Each number is 128 + 32 x the weight over its row's rms, rounded and kept within 0 to 255. Layers, rows and columns count from 0. Numbers have three digits each. The size before them is the row's rms in percent of the matrix's.

# layer 8 attention query, 128x128, rms 0.181, rows 0-63, columns 64-95
113:099111131121162120068109087152177151136136107130120105183119138160106147103208125179147081103173
116:124108153125074145084090098099097107178128109123126169140117131133181083135098100145134120128132
106:085075139121167075087083118151099109126178180175124121081109092107143180148100122106118106173083
112:129171073139106174088175125143167087134166121115143104136123111116145144187133117110039105125147
113:145189123159165105079065130119139139118127140143145142143159123097138173183083086167069083125107
121:124098075104117132125106174167119137192072104081158105110136107135086145167105118145165211106115
119:144109122193157125094087067163096190134074128101145134099113205090085189156141153131094152116181
120:148198177145047168170133071108118168156124187062058174140169143155058073098056137088103135128146
122:140137162147172123124127142153102154110179153112101087105127078115123201107083107146101099135179
114:136112072146123103149163116122081127113128132149134155160080112142129183140152164106110126150116
115:153116146133125101106153130108155122091129125115132136141153086181172096144162150140122157173137
109:120079127171141128057084133143133146078126089096172172159122060104133075092099143101136123119075
117:129114119169108099185101157122155082138138094146106163137136149146145097151135129071133129105128
121:093135095137113120122161155096105173108118136082145091131073167159047121130049130102099069115165
118:190125131124145113082089151178139083126112161184178141138164131135133121071131137123097152175114
117:135144123123137121087153123083196102160128119081167086120154057127147137156149089208137146155112
127:178094172062134113136129086121105072073182163154114098157166127123099128161112163135130129157136
122:161141143096080089119126155188148136147127138074131130113056123137146111139141154175097093081075
111:163170202127147071131200141135169135087144146152094116112130110110113158154125166079178103067151
125:153093106111085103103147110068054124126137156166124152063129124116122094131058148089101101116136
118:056092119058145137127088073068115059112099121099083117171123141153085136104196139106138137125106
116:114188166138068157143095123118210099113092126133128136115063098099107172125184106152091144130121
121:181161170108168177064091186179144123111096191130136155112120137142100097113148173127134176088129
135:137170076046070089143086100101171142110108090107101126127087120128210165175155116127091054175144
109:076104150112114162146096159099112084063153167131132134179158136171163095097167130112171099144116
124:181124076162089176074122121092141127139117138144108101093113123090107140165164116103113129136162
112:092162094096114177141172117233137130128124120101135135082108157151114102100127128119156151083127
114:082114168187102108120083113120169123116134152104142159173114203138089137163143128157124108141156
107:078133158094190127167140166155125087167149122064059103139151139121173161133153090127178129143147
119:114183146134155127114125130141076080104152107116148080094095134163122110102157114086133151127135
117:066128096103193126123072203174101136162153061143114096158128101129132143130095144139078162099161
124:095127155123130126160110173125129065205137123143169067075143120202142134093119138153172098121133
108:128125103156152089138094106162145088139105152195097066060083170188158151119128104074115205133134
104:187148118076202135123141133102078083130165182144134136088137182076133131065118185121112091128114
106:163150110093110107158165138164146102113117145157091148150148081114171196110179142085099111149211
107:098178140140158158112149131152178139120163113124141143112103095097093237129170124134132161151153
095:129176121140182107126134092070128066041118112134105167131096101099161161140126123197150165122118
093:134147149106143068178126115144093087082140091130159094123162095087130144151154066140171082107108
100:110202180088151158104109129159151161122143073122221140122118117120150137096119152121123132109102
106:146150114146099127125120104083125106154173107179113108099130092143129120141133085131116105145154
103:135076096159185156114105084099156114091056083132129137081110082149142105106111113147147107110138
105:086169167121072088140121134119115182138120100066153150129129105160072150128136126136108112143162
102:138098161131136158149128076141125146164176057194126076152095132110090118164136118172133163121092
098:131107112057157154172181128096124095140109128162166181134139137152079087118099152112097113143120
091:140109150127167138128118136159052116144165108155102152083147112111157124140146157129142149154131
097:126106138135166128138096178154102091138113115185136138101138139106148191160056092115126164159115
101:138137116172099150204144085241143168150131169147146076102116135178104109108116199168126110124103
099:150129082214129167152137171128140165088127140172124109060095152118139150079159125152140157154099
101:062122109138132125073173074083166169159067086158122119125104085098114119073126109167196133128078
091:157148180136137103131129147141148135145126170148099191113150118042140077116150081113161151131114
099:073121127097106132152154052114092138097127126106141210169090142116117164151132139146162121169121
098:124084116105066071148072121169169155124128106134074132163115108139169075163176099099145119123092
110:059135128118101100217164126132118142126132129102137162130061122116149054100147102150166069096060
103:165100138062096129104191191148110139123109127127099110108113196101124162145013111136121130137148
104:122146036134142053141138096096091109140081114188144171162179131103168096136109126149184110107092
098:116106087155167162115125145137166091162166146114147091144130150171133136139101140058119113163082
094:123137142168102094095104102084150137144125080132123103074118109103148115113114163152076126107066
102:157213109113084143097124121126127133105152151178174138108139109079084096114090097129074143058134
101:114111121100170087100170187158122141073125073121147153119170129150143089125134209094166157075113
101:091143175132110093103110154064063222174138147114132179115133165162146134150112167158112184089138
098:108107131110130135065090112187113179130139206139101162155185098126082137102135105152102187083078
109:129100148102125161129126160181133120109070129142147141136118133064132121133134126122130157150151
110:160085131136119118095125069203138138072088162127151134116202140109153103134128181102120145129159
097:124180136133152147138120087136104133178108120085125059158181121136081105132143102223103124127116
# layer 8 attention key, 128x128, rms 0.177, rows 0-63, columns 64-95
113:120190135100106151156122109119184154065097176141132167157062131117117123164216125125145143172166
111:092155120141162108104042130088141137154207164095184174140142118168116111124140139188055192161104
102:096108103059164114105060151152145169078112134090094183084120187078167176131116134119144157102122
108:086110200134161140158142137147070122162148151188101079150196143129174140170147144083106117120152
105:140132057118155098186099126153096167140142145120130097101136060107122132080149096106103159141067
112:137139081108100142146062166121160134092076123143126180118146103093127164144082169129118094092169
121:184170149172137162125112183129133135128172181119114090107129124184184179123113164124067161138132
114:151143159114163073038199080120136103090120178096167069147127157152118113096125114139125106155095
112:110099169109135149090161066109150179115154176028077189145116132094122138091162064127137107090122
114:117119120147130142138129114111081130104122164152065062164126209147037170158102109118124128133142
114:097100134134092109120101143150086106097072095135225107155130082170173119145157091127098115137169
106:161154118086150145144106138139094112066150112136170204067140112123112076179118127142133073065067
111:081140113142169156153182152108186183094138090116118141094120140182156087173142108114118122087141
115:098143130088077192110157120142105176110151105100150080094110109146079180109106116161121122071203
109:216148153080122108153135141141123170133104155141125089125166082182091056139142122126136150129164
108:108126071083125177150109133162088110147113135125092098162109114158138088152111096186154080144155
115:110101074083142131131127107185172069107163097156121149148188112148178117162160156109136148143126
111:131162106169065105121137142177149158131133121118075202131122144153137140109105128137136129120081
108:181103123164154146107156147061119139122162112112102115124077118091146164188255109133150077084115
115:156144092097141122134113113086108124173121087148118148124120127102130123154128124124111133068077
106:079067119180129084138085031058136126183165135058095149138118143164187110170134114135127139163198
107:123121165127155147111110125117180140107122162144144109179060154147133157211141148214112157128170
106:160105131117149125177132107181148157138147204128169171120106102106069157156161098124065142109126
113:114136224118043102122077134117106116146137111160169127143130148148092204179118148122138111168073
105:105090155140169086142089077114108149105102112099145138092136173131094158169127142096167152102135
112:142118072139123168112101107110172145165158112188190117152129165080098170099118078129097128126139
117:127142122153117165158162171113206144140158133123177105138122127153137143147121076098124127134094
117:121133155111177159128102110102147083116166139057129125132141113172142106118060103102101061130119
105:136087153141138089081147120157071162129116124103090119125148158178154093130110140171125091115187
108:138145153188162135173125098150150121105121117101111071064146106186112088177134109102097150173077
114:114099169104141149133068175110151133128187121131175068137067109131124121110159063130116141065178
117:169164169077148134102114115135151087127126148107128102120138136172157160157084137139133148170184
102:150175110133136128117119146133105115197127107112136129154181135130142183130134146074097172129109
098:157085092165177108155115103187123140150118170137102054145122117184128128094157143110103108116125
106:108108117129154088163164131103163147048124130136141135142162096123154158145179204134175172137158
107:179131185137104138124124166112161125152108106090144190099145081120130151148165115160193165145182
103:148140134138144112108104177124144102105116101130064082099125049079197179140192064126146166142074
093:158114141085146153171209115119142055121207136133180118218140052084173122175144103106152169091125
107:187174125137096028137092145141066131147072115183204192128102143116155104177135113127161068113112
102:174140074148102152094135127143126138093145165202179093108193075049095152112139152167148119182097
102:141099148128123159050099130119132077113118179138133104111119074113126089208144135094141131150165
105:119122109163149190168054152110170143129097085161109140181089101120113205148118104131132117136179
102:150137152097138135094124118123149133189155086153137127163136117137098076154140096166160133127176
100:147110110058151147153095150162146148165135107173147138136065143125128132130128120101180161145052
093:185131133165167154175136183137137073052195168144070116139094136160109121117080140095147106177152
097:156147187098167109155150116189135154104197107118126122165187137119135093161113126109127099139153
100:167104140145121144141141135149081109121139165123171076159155172219099164159114150178140125084089
105:162200076108116158141119117108132070121079109144119129097139104115053164131084150090152135111095
100:116132112119094155139137114083120101164136106170149148128144125103158141149166178160116143102114
105:129161085151147146150148165073131126097158131153090205178103101056144122149127146164106053137067
106:111090097126080123116089132151099106130114134162080159139162154118171137141130095158096147137108
094:103159071120140108090115147166131123099106095138121121080134140103115155149116076167114138098093
102:083090080110158144153165199106087147138156073154138108131148162081115123105083089106147128138067
106:139113134058130168161141146196143154133060161142122157143123109114118155115073144089144145121152
105:102164157100137120156115120100160101150165132147079096154161132061110094117082103064096162114097
094:134141134098099147136097126107163091112088116155119164128118157122137148162124124173075118138068
100:129126158101087111111165123156117148102144101133101138176158073108177106106149109159082092105084
106:169168073131120116101182148104119198127142177166168119105145127085109154143116071151126128103108
109:153110137176124134154177196140108130121073084168155092145144115079138117166193123102084173116093
108:101203138171096133057083166118043139132112129166161109163106165140153197163083134103116110126133
104:137135082144152162096082141176165114107170147131110139169122146117151114110114138140130173093151
106:116126066099115167173143133134101097112074091174173138156160143101123132148089152172132122107117
107:180084132134118201114113070197140105115123122130098145114170071192151084125126158137153131108158
097:134142136111158144085135082090111130170116145130111131178120134108034137133104118147093073032163
# layer 8 attention value, 128x128, rms 0.158, rows 0-31, columns 64-95
124:093127107106146093127077114093138125131116083064102140140105113119163071082088138125125172137117
112:093139148102150147185141072078181168102100118170174124111116138198120087130068105115156127158122
123:135166120100114162139110125134155116123089186091164102178155126159092134099133174111095133104103
122:135116154066185146089174132124114091136132182179141080177179111127181175094169145143148121109164
115:153193159080111133120167151128144061184071152070107120111158115137094139163154107149167088151177
109:155197173177130140139110164146135097167185098126139161138153073179180161062120135097168117180133
111:118132164097115106122140140036102132177141129120119160153157138087122064167138167105154199107150
115:095120082157173095111124141115087149072174145155046078142147138103162132177113158101082088155097
125:127059128122115119136096136120101160164131115100082138118143181111086084182143151117171183098099
125:131124103077201092185114128095111161086138152206155133123118079130122103081082121153106132111109
107:092194035092137143122130104098127113139117194125103137099138093105124122166127113098132123104163
120:113119125154059166163165164132081050158143144119125137127109144106150112101137141100067185073129
119:099112174128067132130136122113084174135105112160150082122121126126135155079098107086158091126083
119:139107126116118097116173104104106170129127142099140092100140146082144112122136163105121150145120
111:169152107113104090115093120175114169137156101161123099151084082096181193057154202131168125120146
119:145088098126083151122120067126140098136114124101152125137122139197161163135174086157158105180089
122:096143131084113133121155111121109122138221117153116102065155071160157123146137107137126149164180
125:139154134129091070188093139190138084140130162080126128111142139124130067135149155132141085169122
127:134190161175176177079105144107069144168147065093137120077146070104164148138099121113124202090083
114:166119118102194060128143156076121137101140066076165101157131141089112115132065163124100132124138
119:070137150195151113161123181123144113164120146124112096134166079108083147139134162143104143153138
121:122127085098179071164132101152051146193134149140152160128113162067127109130102186107166099155129
117:162093137117139145160034089130098132179123114160092181103120122184129109145145103162137122118063
116:133070118129095135153151148105180116191165083151147080115103166139171113087135118145131108132086
118:149068167146099090148128108146061127076159092141157189168103112140093199089182201034144120144161
106:139145101101132146196139139142115154130106099072125133138111141143177096138150101131110183116082
098:141156141166145108163140121112121160107096126131092131097128113152187102097084130104057131109160
126:155086152075168131098132160154102137193142116097097120090117095111186116134127097075081152173147
110:120049126145054113082073172104088155123112108095100175164130111162108134110142143133123156076143
138:093124166099082079154140159165153177129114111131129152107066098140139131124144180100159066136135
127:151078109181107103110101089190153167095163134132143100121139118140111152080108099154126117140167
123:092132179170149143152143085159118069088135090093128164129100117159102147113135146087160093140115
# layer 8 attention output (transposed), 128x128, rms 0.14, rows 0-31, columns 64-95
111:119130155119110163140089120213193172064110158144131073151091146055098149163158105121211107136185
101:194107180138099130116073139188165127130144118130146174136101093169095133134141078194123144163122
107:159164162144171104148117138135111164082124124147160148031101103115094150129123104112183089162054
112:086155159119081173181107148105121179123087071111098160132067187129125113134113155129066162095109
105:032089095109116063107083084127156169125166086160158163111102134122125168111089159171126088071063
102:100137101093165104120115107101165146118111078145159113151181146111138129227091132082130126121137
104:165135126147183194188176095143133082086149114219066067142124130139146145146122078130116140152056
103:124183124115103142130128131184106135145127161091136169103128148180119070078112116090170144161181
110:103163180147136157147139150114144079070108109115152133147153106129141104108103062152165143137113
115:132144097147138210153107090131156124142157164132118080162152161109061111084194114211089175170137
101:141114127079123182163126184219113067122208087096175112113082091150151113100111129156106095077128
105:107158109152182171152106133190154159202138087110095060119172122160215170088082097152189084171154
110:166166086130087127173083074180148138151129160133103132118121106123190126143146123152104124089106
108:158085153197127164131079174123137142135152133134073126180085139118111145121115162155126128142118
109:093128103187177205181167091093131075130119132083155105157162187160155076154157129078096164127128
107:157148094136161167133130138173128194146147139078081137099150160093091205133083179104090139116168
113:108146112149144102086105113100178210144051127119115139206064162143060116160126113122152131149080
118:108182115126110157085087152035093113115209111132130084134087128143108095149142126158123122112156
106:172105135102106178150149130127166092110097105106178117155167094152068174137110157149128071163151
099:086147125160097154125119106116171131149077131138132153162141106121086118126154115121126124150101
105:134105120140119084121150103085131107081123170174116137096094100081156119175180119129089069131138
111:140130150157064143088144062083139109129151125093153028113126110202092127127124108103122143153136
109:096130174047115145141136084172096103098184143132124106114173131087107110143111144079142156104086
112:144183167167168151129106109109111182125113174172056118126129120090105119086131108103038137124129
105:109137124096159130148125113084163121133104107083157110161136072077218128182110183180121122112128
104:184096161124130111137070163117117090110132101121102091064147148109059135111139121122119160141160
091:142117135145124123158179200111134108152117112117148162099173135121093108096127140105191134054166
118:122137156116211144105048076103118092133129110130155122162150110184110128123195161143161121140139
102:152119162061178117171127176205146105161154126146106131137148166126177155198159157077132100111076
120:107150080141149110067102135117095173148135096154146113143081109148130163157126107102086199084166
117:088109145092143180110105127161110168115144126089120162163086125145124106181148117145089125149140
112:162127093102073126097101198077136128189125141141192129122152166065163147114136126152120168101122